config = dict(
    positions='learned',
    attn_scale=0.125,
    init_std_o=0.0,
    init_std_down=0.0,
    lr_mult_o=1.5,
    lr_head=0.00728,
    train_tokens=145000000,
)
Each number is 128 + 32 x the weight over its row's rms, rounded and kept within 0 to 255. Layers, rows and columns count from 0. Numbers have three digits each. The size before them is the row's rms in percent of the matrix's.

# q: layer 5 attention query, 256x256, rms 0.0898, rows 0-115, columns 0-31
# k: layer 5 attention key, 256x256, rms 0.0868, rows 0-115, columns 0-31
# v: layer 5 attention value, 256x256, rms 0.107, rows 0-63, columns 0-31
# o: layer 5 attention output (transposed), 256x256, rms 0.141, rows 0-63, columns 0-31
q0 105:130134105143147117126120132050123102159097118135177084132153118159117163102113111111122167154174
k0 108:091146077082162119167127129138124075143131101125176178164099124150127130141142077112110130107108
q1 104:123145130092130081129091108143118133078108158086080143141109162113070133082091133135115129155176
k1 108:151110145130162132151149104151106102058113133121117159136095132194074086013102160147093121134087
q2 101:134168117136090099140085157129091134152166100176113124165135147126151165124116134117090150183132
k2 101:174163107121164200086154114094149137104085113151116148136184113118162154113101159116153087142171
q3 112:073068111110125189128120177098121170145097114097147183159145145130071099080091120150131126150102
k3 106:158156208075101185144117155135123139151138121104157111098055063107159100179099176116082135144134
q4 108:086150102070146106116136118155101119141114161163177172103136155142086129124104199141139131105131
k4 107:102177150147124131128105180095109109108151146128136097168140103138091127111111111127080131219101
q5 100:145108191077127127095083198119072092116132128171122162142107068118179159114122167158134083152154
k5 097:086102166094131132122121108176096104121136129136124137135105115165169092059148116091071153113114
q6 107:116137123116129069099126156084079123133123148101186146101123151120095155108136119142090095161142
k6 102:151103113116088128163138176141169096134148129116126142133088121193113106144146127119125142087102
q7 107:123135158101120081145032107133086124101104065135139139141131136144139120092120137118155082115127
k7 106:111166156096089091091123116100081090150136160105092069180166172124135134138151114170120141108182
q8 102:164112082061141133157196132114154139147149184126055152142177115150124103170066109077133085102141
k8 102:181088164168151114139142161074149146175090110192106115116086119126113136111073202135098093130097
q9 107:130150136140131046165144125152122103151127172102136100140056148100130127137146101146149103116098
k9 098:190140193098157148127069109100114162157113140142118136123107146114143152126197163116141126133093
q10 105:159108110119141094153199145134106087079106162196181162121142112129168147153167096116216142148131
k10 104:147111130119114064104126116151078100142139186143235139077143133186094132176171092160090147081111
q11 108:194152110097077140142088119129122140139151083155116081100129137139148091081198139116135158101180
k11 107:126123100146107151140169156121121133105115139108150148138078148107102079143110105138141176122169
q12 105:068133109170135168132136147117129186191130078022083084096106144140146160092072146102143147147084
k12 105:123116129118131117117097151107164108165050107078145088140118139138131147133137146185142122139074
q13 103:127131139122119130117120158190135121196120160176147114173122108155095071142141184079130129107012
k13 103:131069159166071101145099110109086068123063097159184116053162166125112130096116111127175144111133
q14 107:130170095111170127045112162114140149120101066073118092168161092145127145176129115157154083100180
k14 103:100139127141110127093115171088131188091123141139098221112184122129148097126164122119148072128114
q15 103:148148143102141118106150098087160179146104090124088132094143105133066098173202149131094139130131
k15 106:152120135076144172167123089142157133143154073070118091073072098118153156129122124097089113150101
q16 101:195155153166125099126162094140099156101154100083139096126126116160102140129129069127086144135218
k16 102:172183096115154149153160084124156113095148193176114116145127069157116117154068155110148178084149
q17 109:128121126157135137154153092178089103071093102120104119063082153142179139120171079078153095121168
k17 107:091097134172174136112158092133075152125113104077090132124097140100186081101163076114142117125138
q18 109:095093137161072142156109130165069174084087132119127135156089107131140145111059128158111134126150
k18 108:087197128138114094129122151142067084120054105153164072119110086149109143092108054162149079107126
q19 108:150118103113143117186105104115102112067085058187125146124106183157103103140123098162111159163121
k19 109:176125109128087144102116135094067093129178155076130120148166162044065177107131067109123122133113
q20 110:104112083092141087143167135127078102212076159158085111111121114105119060118111105161160190064138
k20 110:128152117101186079182127158096110108171101119081123117156122127137127141117169121185152143076092
q21 106:208141067140189186166116123080077131151185104158104101154077094153061101096132186097160112122155
k21 110:124069130129068224128131161096132139174093090098092142158155147178118150140140203148102145171079
q22 105:113141123122097105070112095104124107106157076118123101141168082111111143061136112104192165152148
k22 103:151117175110101138093149122099098101175175147141181090088135105167090126165080086186119116090143
q23 106:127180060148109090137135082155099129123140139152125190181139124132088134127149081127115066125115
k23 104:151144105159140087172137135113166145119123101129152082083106094116187152113063156184091165105130
q24 109:119121102140105090177098127114106049147138142144124147062155136170118112119123141186147131149113
k24 109:116164088115133129125124124145060166080146107149086078138172127133048104161132130105146093136106
q25 110:116134138111166164125118058146109143160143136143139122047113186149097131123152150157076179113112
k25 111:171101127145144143187152115138157115149125076118101121156136148217104176153133123162153070125134
q26 107:112135078205082107131130176106121148078150070131094148104168102101111105145090171145146133105117
k26 107:138197170153151156120116171120140137119134067129129089091125104148090157129126148087088173158156
q27 105:117095178119156110100137095120130151142138071122133121106077144179137170103134108115152126091090
k27 109:090138124136113139126134195111147121147131137171174138129107045119103208111080132105112124120057
q28 105:137071147093128056149119067146145119067132183157099163139166098124128143091205143096114186095140
k28 116:108135143120152099137104123040124166097141156171100079169109123074134068137121134139105142081133
q29 105:179138136133166134140180136126127151104157081169145168184139089076122061135182157144107152171170
k29 102:171125094112184169165166160135137112119194153147100124105170104149110115094080105065166174142159
q30 112:120163124141092154073083125167110105097126139174083192146080123144145176165120144187150157120094
k30 113:154110133181055113061151163150062158147109029159128105164132152161110105145174116115131131169125
q31 111:157186096063084158141112149111166148133114031144129157148155049123135125074136065137096154103147
k31 109:089122156124152111156103108109169189158107142166167116109124113162103168118195136162168134121112
q32 107:084099155104162116103217154154163143144160163128085099088107111108114206131079167102128151142117
k32 106:168160113119082199164182133136167138101146104110145100193069174136112113139138114130158133082152
q33 109:124094091160125161123107049115125074171133201153096139206127142106158121106134095095176097096156
k33 109:129150146147085103163130125198086150169086141102112159179091111074120123154120138106137169117180
q34 108:137105181216097167134152126141142190083104075132105171191175117139164106128115140074109075124138
k34 110:145151107166110117106077165142102108139173121164069152144077149158147145169083143099189108147175
q35 098:088132079109105113114104120116157135176155147112123118134137101109114081149141183115104122117113
k35 106:125165087108119171106105182180143135152091126191165116117113151147150153167098167142163119126141
q36 100:140103132081165150139119141148121097134118088137185131094211178146062142131097140059119147120093
k36 098:156108174170148098143116158163125102110088161174158086106165120133076162144111127102124151121160
q37 105:155097136110120107085078180073165102146118151137168103180117114148129145148147108141150064108094
k37 110:077085186087141094115118151152182123111122124112178167168098155091168105117106159169180124137116
q38 104:112134116109138086150105120149150127136136121108077163165193109096158123130136228116140168071097
k38 106:103153114210139152142114165135156105123105104071070155174126136086157135153148109119116088141186
q39 101:134145127094129104123102148161142134167151113176094128083137135145092150102132131116166158160131
k39 100:141123118144215166094089148190091109064043139157130157110128126163077160158125109034174157117099
q40 108:090150180133127155147105125110161114122141175147156144122112183119090135100105155116128109121068
k40 106:096109090087142151126140114140150109118120081106138095191133134125119108087167170139125129088117
q41 102:165152102127140141180163131117087104131119094127123193118169075067188103133061198095089135110133
k41 101:102163125119069209151176153139125164190092159163158142091137109116133140115117143188113129066144
q42 097:124125101073164189152148156131092159115110136128117141093060128160170177152118138095137209182177
k42 100:066114142150154101157125099142118181099128110121108142160135099110057120126144140110084146138158
q43 109:118177162113137139122113100115116152139103116131203134071172129139123114150089094121146123129127
k43 109:140132141155114165135141142129163100129140139118133105180123111088094113153134160139150070034126
q44 106:147159086165154177097120126134123163084116150166126097187121118080136179119108113080164127121144
k44 106:127090108132060155150138163107122125123123125137177186122111186089104099190043133088141118127131
q45 111:087077091085112126120109122103110181056138097209123119151151171210165142123160103118111144109150
k45 109:139163138161064131141087151116105099134169143108066150132139113121134172158129104160173166150104
q46 104:088138146220122145133146141145172116156142055152069091140152102170150132126076106075053121125147
k46 100:115114073135117116100175181102161134117167121114114174130094141172171182096058103134113093177126
q47 108:125150105103128188118165131138120147115051119162160113121111163147194108159173156138160130154072
k47 115:122173107119138136099104121129184111110154113175148132122131075135178138143109074136120117158163
q48 101:162133115137146158122083148077081114137182121139066130144161122092152114092102090167113138128099
k48 106:119121078132129097116166132108156176129053141164140100150148180150118142151116143124139168117146
q49 101:114087136116103147096088112132134114074141103066118147174116095100089148119154140127149113133044
k49 111:104114057137149079098196126150146102118117122114087175107150135092117101155183117150128133182133
q50 104:054189133092090130154122106088179098089103112145147166125098116168119141217123152141148128100130
k50 101:121202148097118140153100083127186143177134148145096157118096140184155093131138144095088139095116
q51 109:115144117108117152205146076107102178122145159150115201171073132146171137087117170142160118193143
k51 109:086139119130231117116217100127103160119162125149065100144076132162147087154172144125153132112147
q52 109:194175112111171127146136122143156126139120132134130156176106165142124221106100101136193147077146
k52 107:102136071115110154142131099113145139141136174117155115163148155078119091158110158118156120146082
q53 104:130102159084095150155204128121109162109125135122124137130134101143090140151153096154136144141148
k53 103:119154119113096120146146109139103178118151160107172117057167137153060139104114093093133078107083
q54 104:117121067139134088121126137112157189090137149129100135144159180181095107133077120115152139090110
k54 103:117130108114109118147074152163194065096155149144147154168172178046123098132108150132177149099143
q55 106:102136115137150184154070095068122091086142158151144127132149133073098137163127194132109151117145
k55 115:173091131109116200115074144119108102178109072128122146133139192119131074119170165146101122093145
q56 101:127159100109139136113127119100134162137149085142182097134158104118113139178097139093165113140138
k56 104:129162087155109117147163116147186124168098103108142119131124091106146099151080165153178148146130
q57 104:077158102126227063105156207144141144102161213140087089185121195179155140129061077110084107151072
k57 099:148181094092134084107176106109120067136128127183078108090035169109124122177057087170089074143139
q58 107:071118119122062163079081132139170136146138087109130087094132180101156143189123069130124096098153
k58 099:116141122137143168107122155090132177147070082057113163104087143105068169150136116074150068091154
q59 102:115106134145074117100155161160118150168104092099123162125189116165160169110125206133086106142120
k59 100:137121145167199141127126150125087114141135111074137135122184193118128117137079169123136144050147
q60 102:140069125143128097183059121173092134105117185133112122112139145121112168114171091173143079168149
k60 104:089073142117115074102104175164175090198153073120141122061083087140132128103169126155101076076114
q61 111:160122121087103139103088145107100127148069132118119116098087139142086113124127141134112086105139
k61 101:139142156150096104094153038149119105170122160173114115074096092100123116146099143132116129158182
q62 109:176129146189123167142156086125104140127068108194127100068162147085129111159049133099133152135117
k62 104:133107132132120120160156108127111129159151109170139124121127165179133132109146067128119176149130
q63 104:176099134138122123140142183086033113183170134155079108177085174133123115207103160120159112092140
k63 103:071125171147135117161091116158164091116151105117121104153081185157179149161148196114146075089136
v0 103:133101138167118145103142151106154136165119126111165124166164144101102115159094131153134139110071
o0 100:111114142118133120140120166170170140062123131142128132119132201138116105138154106099148142179171
v1 094:141091109118105134110120141146179103125137070144119091119165122160084110167090134051091108146097
o1 092:107109107116105151121121165090099126137148077137105210126171159155125149156136097122145182096102
v2 104:123136081071133130089139131162099161137191097110143138137164200147141136066104083177162115175135
o2 099:146121142073088140071076136145066141092147125105154146129116083105127151114153141083118152164153
v3 107:147126105145121099164118144150152186072103104149117070164112123146142129133089086184107194110062
o3 108:132109128116115242161105113143131126165117143110115129145171144056160100150168159109117151112149
v4 098:073124095119154119158121105214166150143198153134148070174132226159138089145107075184057143105079
o4 099:140090143132119158169156109134173152140128137100170091116146048145129117186143170103087133107164
v5 105:098093137145110092099124054118184148131131121182148167113121079161139144133092134064143148114116
o5 100:119129078151114095119130144103133093181101131145145173123141105075118097118073130194116101169182
v6 108:053118101071068069120167141124170178178184102173127138142120107173187156151069113106130132127192
o6 104:200124137104134178085128158144054117139049080107125086159169110134130188115146151113135141060135
v7 097:098115191154074131141170134116191166121090127137094100143139172145124135103188125122141106121110
o7 098:085166132160120090130119144171095103110144158189154185108104155106201139173130121179121165164083
v8 100:094118087135135158171093120175171113080133168133199114118183134169146138153170118132119105154142
o8 101:151132143096144158148165164142151145177168092110148087161084151047128093130062104108131156077134
v9 094:109154168125133097090145045113098116148130149138068093090126140136170146166096105084185128141077
o9 091:077075115097161105136063133147122119112131110089177146115074124153140109066144122122081173191178
v10 104:102128144101098136092148118184091134123102120130158191162126139111149144110159184134088081109131
o10 102:087154094110093137091090213127154135152107092135068143117147093091070137154174176159169133092087
v11 104:114188094121170112126217129143130128180096214156133136151113087133155163138041127123217124120134
o11 098:092090151158057137148096122107073117112164081084156139084117127100110167151192149161121148114109
v12 109:117126163207129144101136111134124075161212106111145103117151076167151183116157104152138102151151
o12 107:062103161157150147168090144064128157147095119089070130104067184090111125147089187110127078119139
v13 106:102103126125061182129114154127166151127187109115155086081130122139159128077114123113159154115094
o13 106:136167151122171155089133094109145158087084160128127153144125175157086121129132137166148115177124
v14 106:139105158110086202120104169134106111147111078131132145173138129095100130086165117124165164099097
o14 106:142205090100141095155111165127108151107123122116108144119107165110108115183121145154140097130217
v15 098:179141144056080126072118148109146127101079093144093131107168102153173133163215125110104105111071
o15 098:098146080129191002161176117090189089181150144092098168123060148141112139129079089063144122126109
v16 100:136142160067148127106129123135161123052128148144096104214090162104154134080164150103137124123129
o16 097:120150138103128111101078110097127156182217141144084115145145122204133057188161089137105132091174
v17 107:144161086106132152115140122175178108145188106123067160074193126112125080149150133133161199160107
o17 108:115109117128079109128108161135122136108145174190134161123187128147177131141132126085130111135183
v18 106:190163082098109088138120127150073119102126154117146098105168071166104137179165137133126093114142
o18 105:112109143185118076123167129086148072135187081076134130151149139121136162122066086107115165153131
v19 098:159134122175103138061119121228158117104127115121137092117142100077099097147132158158086153152138
o19 099:098129082148168137158166179174136150159093085142100070144087165182143146158131171119132056092124
v20 106:074165194169162113108179162075139132144100132116125103122149101189130159133117092150074126138206
o20 105:167159182138087137163149083147120084157126123108143135132172106093184125126196127115126150129136
v21 106:144106107141131054112111171130150129064111126066134076133039121130091135172142115115088133088160
o21 101:135170170146150160078190106092088088161098025127085192148156157126146094126137154102131111162144
v22 098:116146172148105115152070166121141144100093129182190116137132162096163067112120087107134080204125
o22 098:069172112120181202107118179108146128174161169152136133106123129124124209082138145092162134129151
v23 108:114148082154128096151151089164128094111125137158133081140115113098080098128127121090094124106124
o23 102:105134164107041129107112119101078166201131067235127107116121148117144128098080079158080117135181
v24 101:171135100137113098107138127144125158139145205121147144104182117144110062111145215091164115147146
o24 106:123178106156081113158121066135097115139109115073085099073119131157122150109101058138079133124082
v25 105:089099167143096223077160054179145165187125138175130098115119069095139160192152129143109120098080
o25 103:162089113146122147162185155098145156100171134109117119039140163105182092081123205118149111136163
v26 104:137091152116138152120137163151133147094051163121176163129069183110124073127132159092115091149156
o26 102:118135115161146099147129089124120100171187107127140169090102087094093145136156088108106084099125
v27 104:108110164085129117164063195165094085107140122167132184132155119167141140104163121178165159132130
o27 099:138142097081127088157127071110149132112122115139179179159080154106075104111123136121128147138088
v28 094:135065088156098085084115114059156132136157094163197115089117109104151134180126133205190117089177
o28 097:100126114163148190151122165147166098143107121174109167126128152112151131098097164101094089154132
v29 106:063067177145196112115122140146072121136171112116138150139133126113155129105054139115090072170152
o29 105:067169147097031137148048101130205130107129115090136130102108070114128182142159105135153134142099
v30 100:075104101134144186058146132133096104155163164127085104092135069133159153095067133117138158132142
o30 101:150100148111078175140060133143181088040127171166106124086107141152100085150106133107156134156135
v31 098:133139162127168113166071089083078162134112142124102186142099136092157124103100155143146102123148
o31 100:147161075102093110117147154202144088158141170079112082117154115139075106092160116172117100118091
v32 101:140088163140218080056113162186144131122096081126156105118087135092178117170110049152048131133163
o32 103:069128110129140125102130165100138154148086165160133138125138157112079142061154192106148088227105
v33 104:076139146105147092084145151147136095154167095071139132119088140152143113138163097153100064013088
o33 102:166120125166077182154146128098154144114143104124125117095094122106145156115164115100142142226163
v34 101:133128116079163102168100106189164139178097141043097129115076173129197195125168184115178148140120
o34 102:126173124114142168133096134079092110103133191171176142116159105191088057134096056084071129122133
v35 104:072132130120118178116108149119103154104172119194084063132125081142132151129131135148097123175110
o35 100:147144125095138053158147113129120123171079109070135131139139112176200119144116154103185158096102
v36 099:101183125098116126095153136157144134088061158169042157155126193104134110146171097120099110176116
o36 093:146091140113119140148072131096136096150122152154105137139166139114162152152146097148142183114147
v37 104:055091108114101117156105128128122106093114160120132106078137113169140064110127164129116159108076
o37 105:152151108093206176126106149097207195156104066185146131140106157080102133108085126119094091170155
v38 109:122129109188106075126151106178097084107107144122154121153131188077067129171086093113114073132103
o38 105:103134190123149110130058146154172095205171158126141111097119087162195129070126142135164090118144
v39 095:181144123081131118087108166101190143139171118103133053112172091126134131138147178149152124106120
o39 100:144146095166131171099121114168124172109106121143141186087115140217148077106110121128058192119142
v40 102:114180089155109131169157049109123173172100077097133145186078196127108126161085204118142187120143
o40 102:107047188101110066093126148123100111128124103176149155110103106131146150132083134126120053062099
v41 095:181097121136127105119158142137108084131080098179138124133127128149114188117144140068099178070151
o41 093:085123125141139113113116116077129101178113151148155174107171128132157069152146117180161109114177
v42 106:141102119080150118137123122137136134103128137172055145126143149116134077108133091120070034168111
o42 105:089102053193120140126083132112147113129114058130104128116125048145109187121077147086104181116118
v43 102:112212139113102116071121107161168158064140110123132052133111075123147138135086154139134160104125
o43 098:178110176133138141153166175075113154163075140118142107068194165145184172106124193080185149138115
v44 095:090146128080089133084121150158140128158133128083106172097131120133104103114130046141148122154090
o44 094:145166114147089109066163105118095125139140141108138153198105106120137097107127099100076176088153
v45 104:175110112115125143114132039123155130122153138163193151119141178087099153064122132126065151110100
o45 096:146076133139112095106123144138118133126115174092103107132164124149178132105103107113112097071150
v46 101:074146145205187132128079123111136125113110131136130144095136106060100090112107144137181123185137
o46 102:137127129084101081123155149136112150112096169121156140119115118144084151093143171161155147097161
v47 107:107177069043102116146127120135066126147148198142147119140109178118120125058157152124125119088161
o47 108:102077117124104095100139116136161157140168144170153127124108091118118140160081095058168110124136
v48 105:168107157117067115097189156116119052102122166113206146134108057136199091084145119167166126131137
o48 106:110103092128122197120083129084143111077115101073082099105137189140113149114147143149170094185129
v49 096:138157177139155087119093130134082139081108089132168060143083174165085107160140173166110103134092
o49 096:130095137184112124133127172099147131208133149118143104169128059098183123166137119098134143162162
v50 096:152030116082081120134093090095159197142108091130100041168118135164109112163106131167137149125119
o50 095:112143161161128092146143127097104167058179103154165129105122148099118094111184141151101136067109
v51 110:181099104135127173174124088139121146175131070173131198117173090072135100146156162209120158129151
o51 110:171120139151111113113129122074138126080063145175165098125084120126128109143113091141137115159080
v52 107:167114107095146126082161098081119109108126104128110118128136126162119100160169150164150158103114
o52 107:134085098129091159104078134091147133071136152131144115193116154151169099133135106084154115094154
v53 098:147137131142101130144071084145151132153162166141148146182152108101088167120104153116124159092090
o53 099:117081150142198150121173096123122091124109088144110150112099110109155100184184179100147091102185
v54 102:098097152151135156131130139140136149130107177090120111088101153112132123086132143116109142139122
o54 102:133119139148118166103151151183110145119048051122092150131172125209195157171142148089184088134112
v55 100:115145126146083169164139166127080158177178128134114172147108103110145116101132209187115116131175
o55 101:099138127168139101140085100146181144158089141166129124118111075127172145130168104083140108153121
v56 093:163170168136127152137142120126152186025137116145136113165104127117113179143074152094086121128158
o56 096:190131193100174167157142149150111054154126116096093106077164122160134079075179163162176111075099
v57 105:129133166137180119091122099167120080145064196142066086086110139160113121143127095076094128126083
o57 103:137147109117125147117098200077103170120154144124140152090142121186132124145153145168174151132110
v58 105:069159065148129140104134118142094123089142047152098093047104116139107160097132116157160093124136
o58 102:075087103111101157113119116162140188196094172100091105119099126117137191142158089071148150130133
v59 096:149065152083142133214180130126069095148119145174091112136059131105120115106107157115100120128155
o59 093:154100085116140141183147097142102141155126146109150125158183111098144188086181073154078123101132
v60 102:134081171122149109082129192162136128101067108185124131153203086112085141119131132121162165184082
o60 098:114136089077134151066106155123166101127166142102115084170082200141160096094140095130170109118077
v61 105:097114081108092065086144096182121161140087150167147055131090153161074139133137133121103107190192
o61 107:128101106129135106139129130147094105204127157123164130169133115081095165159133136095123146069137
v62 110:138132125084107117095102171131171182120142116120119046095123054095145155103122147069062131146078
o62 105:188150098108168111142118162106120140114041113071059161135181155100126135159111126148126120105135
v63 101:094132062137193103145165119137116087129128100192187111158119171099125139147123135125131074111083
o63 103:084111169162161064111115146207138175167132156092169084069156128141144116180174106150126171190133
q64 099:084144133161155173106173111122142151124130093157155160109097123137220171089116086116119086116094
k64 096:110122110090161121172129089124155115124096105137149159131122140093161091143137098120137127150173
q65 090:118090136200129110152103118083124132141147116120142117113124116135207149129156018158136093095100
k65 092:120103094189147111125104162065080154118089084075068131172188118118142157117156104117114069152121
q66 093:087154117095130154072091109137130161129123130128109145118175110082150113162130112139149167121132
k66 090:175071133149146148115131151163179186120182139124140184098148204111077055156131112089144127189188
q67 095:128093113150086141086148097125126119128144147113172148135111137139090146165080125084127140151145
k67 097:132144142098083107155112126114165066066136150156103143116136108103104160079146147086106158118135
q68 096:094141100135137123108104136129080106148191134064109135145115159161165191147164142118074126119108
k68 099:123109122165106083131158089166158116104140118145131150122177173148177137168127112096133170110131
q69 106:123025103125137137127153091134088112212120134109179163110089163121143107108099127122094097114142
k69 097:113171122147084091121149159178135208109089157094038121149126143144087176136119117112130106155195
q70 093:124099114112213143131154110107140124095109131134203138140137121139114084105132158098101121121080
k70 093:130141120122113140089133152123142062089076110126093103183143143140185137169092139211124140100148
q71 092:096133144068148112137117141051156111127102100162174123142118116149110135149117174128167123122188
k71 094:144212073178090156125111159131075171171164157172137118101120089114126132145123173108181129147158
q72 087:161138169156158102130198110060157147103105092150133126125099139143107103125190133122126142140132
k72 087:123128099151100074095133108133153126131132131135094090112147086195140168143126039156141099141102
q73 095:107143172103085131122064140115173088160150148081132092117104142112084178152164094138132131174076
k73 097:091146104123069209089030125159071077126131109165175127134159160170122098105079101060171136092129
q74 096:111154155109158151147145145159180126086104057137135132101155140121147117149144103094128121162221
k74 099:139115186129127124097109112111056184098124118079058138125140067146128151089110203119111169126145
q75 093:134101118105091093101142143139129088125131115120122167127121119123189097161130102134127068134168
k75 095:126172154142107190176160117151061140161113116164121138134111175169142095122118141148104162154152
q76 101:115090165104138179092116080134134140132197192111113114094186135118105124143106144088127170098149
k76 097:097117092126146104110095132134106139167097074172122126122183092137159169175142101124084162142097
q77 096:167173136126138182161188131174157111116159101144175175104173143161089098110105131119164086099134
k77 098:104110137128135189148143148131030143118139173103092126142157122088125171099083115095074158169143
q78 092:136075094072170084166138095138132147145131152142122124136137123172126049106098128134161125111040
k78 095:069140182141122175108163148188153114126176155118154176123152163112110161108157113135141150091118
q79 097:120117185110143163130096088111070184180105106121146085119128107134178196113118156126137176102076
k79 100:087119117161146065100136131068126146124101101097141163178124053178113066112170131102056159149098
q80 099:119114077187063104142197099122177125105173164182102093134125166181167142109072132107166110066141
k80 095:135091142151125121155092074094177105178125089069108112153081122149113129096060072189093168107122
q81 094:044146108098132132133085094107157134059155123165167141079167092118127131121148113213152095164170
k81 092:130127106131142160104144112112205096110152133138152080093129143124163045145185143201108067152107
q82 098:094157119136131114093175094135135162101060166175147092097088169125104109118089114117107083082104
k82 097:146115102099105123122131092106144085176126208088095057163130140097145160141078135082135126124113
q83 100:119156126103058160159147137127158130096110126156164115076139051090182096140135055141130101178102
k83 098:118126116129101090135142180099159110153103134148140158118124142171114047130114154122105105117167
q84 094:130058137095078075144148114137120194098116137129102103175121184065145106118164128112186160175082
k84 091:081118088183162117152118056187114120123094145170128123135085164095165072140114170105137147126144
q85 099:177183135185131143079077129120091166042151178099157136186100162148126127136162127137108104202130
k85 096:164092159114083141165101133161167090110126156145137139085132152139140101086110136077095155169111
q86 093:076154097147171140149077137167166115196118067122169136132158152161075166149148185101146122160144
k86 095:115136107092100199093120137089171175131112106089118114086114150187115116086132096135091126131128
q87 102:122165092112127137079140091112062131128121126124089080151064114141132075124146117154122203161077
k87 099:141035137139179102063158125181113176130127129123117125146123154069155105122128114124144140151146
q88 093:112181115101136231131116151111062153122143103123148138090152166191104137177150126097131154107160
k88 098:124151112162178146093102133161117122130131120070112155172162138128114152100090136138167082118171
q89 100:196159103088081150145200130116149141139137166112144148139145159123103139196092121137155125143099
k89 103:156077117182123092146077120162162137093167123102147125133123090105125084128084097124133096130113
q90 105:120116128152184115103117152047089099124104163100092172094128152155140132152168152149194174168129
k90 102:203127104073114127154164113133122142135139097189171055113153165141209141178150195103195139149130
q91 094:109162132068176153102152112153143109111151171136137181134167156098184127114134119118126142151162
k91 094:108085183118154159137173166134179136101126121082078160088137194128091125100113102162121109131104
q92 091:146092127162160146140100128155129137129125154138157158115132112107112128092124091114135181145115
k92 095:179107118161168085141116108168121165155092140120137137120152091133151195134157162122150139080139
q93 096:134161146186120130105149133203100105095119170095099161083097113128165188111210080072116132141134
k93 099:175089139109139160127080013133095160112146123130166147165105047112123168121117096157141112076121
q94 095:091116090125144166107104124116146083150189169196103139118096118194125061124120128141153113108141
k94 095:150145167161119098149138114145139101053070151114146088158143104132116120098103077176191102146064
q95 092:089108158093153182108104153181168064156138151168070082126130137187162161135123118086157211134149
k95 095:164135090150123098208062136112114099115157117108153135089160104129119120176115152164152100068075
q96 092:137020174127121125120127146168069150090114129163153117147081045208140177158180132157131186037133
k96 097:128137117132127133131100066056119129141163170205097128171177109096100093138130152164098107102113
q97 095:132118116102172150131028172131122092073133132177150147190119074159102092147127072104171104108118
k97 091:069137189161124129121131161094123147057174162111179098092037128139140123091122119101159092124140
q98 100:091160111063165180070112084155124173152125157164128155136151129139095167125120116074135127170088
k98 094:159123129114107112125163146148118162079147181116146114085133108093098136208111165133130083147134
q99 102:084146135147131074106069088083150128113173175091124115146122139137174159149121125093097093128150
k99 100:150127156160123102084119143102078189164095102101097127111112127075218161091145090162129083151083
q100 094:132145202101084071141142163126120106149136086145086132126064128099126129078082138148104185151150
k100 092:124134207163159149096101115079116146141114139154121126128147086132124106152097121195132072138138
q101 094:135150136125088119108109123150080123133102175131160111122146128183094141130108114102146117123143
k101 093:135137179113125129156072122148151067119115163149107107200107120133139119163161176147156149131107
q102 100:090112182142062105126152098193187138159124169142177153097120126106118174087060146183098142170120
k102 098:089128118119169147165151112103096145137122116136179144096135147130097113105165082098122133115104
q103 091:101087124105114149147122136134174158102084152113163126058104105101117139113108116130131148119143
k103 095:168139143145074130120111099143150143091128103086192094158163084072101105080111122150165148128137
q104 106:151111109115131092136058106150139159183172220097128080143112142125104122134128078129147120157123
k104 105:153155106154125131147133138105128126095088115127125140101113095084108127144164148145139150156141
q105 098:175150137148109162153161137110109082123109125157215123152086142105149089187057114104147134187062
k105 098:147158053153082137081139109056190122089135119152166118201136161079082131147113127159089109092149
q106 098:118123137114049139090056125130161057139108123158099157149155150153108100094152162154124135153100
k106 100:123092113097115120085079143089178112169091146112130176110128104128135129183066163181136124174092
q107 095:117131100131084087137076155129163073112118119149132121199082071143124145129167159128107132136111
k107 096:137114100174108149142132091107067139154127163073137137112175069125179148082142147134182123160124
q108 093:162114137114136068152124125121113158182137065150119144163153105149157077180147104102122132133114
k108 091:120098178081129157145137103150121112142125181072116108087106110128146140162183094094118145115092
q109 093:132135096103140113130150103173118155153110175112178107101133113115118163182139119150133098077128
k109 098:127098142101132105141166120102105116202112062161107141149131110098108067160147149130210144111125
q110 102:129105129140141157180103153097125127075102174134121141148111132093159187124112088103102164082185
k110 098:107123151091127136174127115103140111098200091134158098095146112068096106100150133133082142141140
q111 098:099062074173140127111114117134144136215154145191162101108155148194142076158111191109075192164095
k111 100:176144145143106046121199171085114103139140156111122154176121134128111156137123055146122139131127
q112 097:112089151066128150059145106064164161040173120101089142128124089179098071100085130149149071114154
k112 098:149144107131100165106079141158103146134132126148165096152143140137121139111109093174068094115133
q113 102:122114149093129094116130150097164230153123136148119142133126119136138114123095106213123118041162
k113 101:122157151134110104093105148121168145118167166119149102163135157142125094123089143127158130155119
q114 101:185075064101113087109119097115130067112119129127104115142168109091105136117098133167165109165145
k114 100:083108093130163118122101156119131173103119180134180141182180134122119086118155205171184092128156
q115 101:141076121101171136097082113095174145059143111108111106115113158150160144139096123101103142138159
k115 100:143154172085100138095122111172168100140088156096107159121135112149121166115150194115092137126135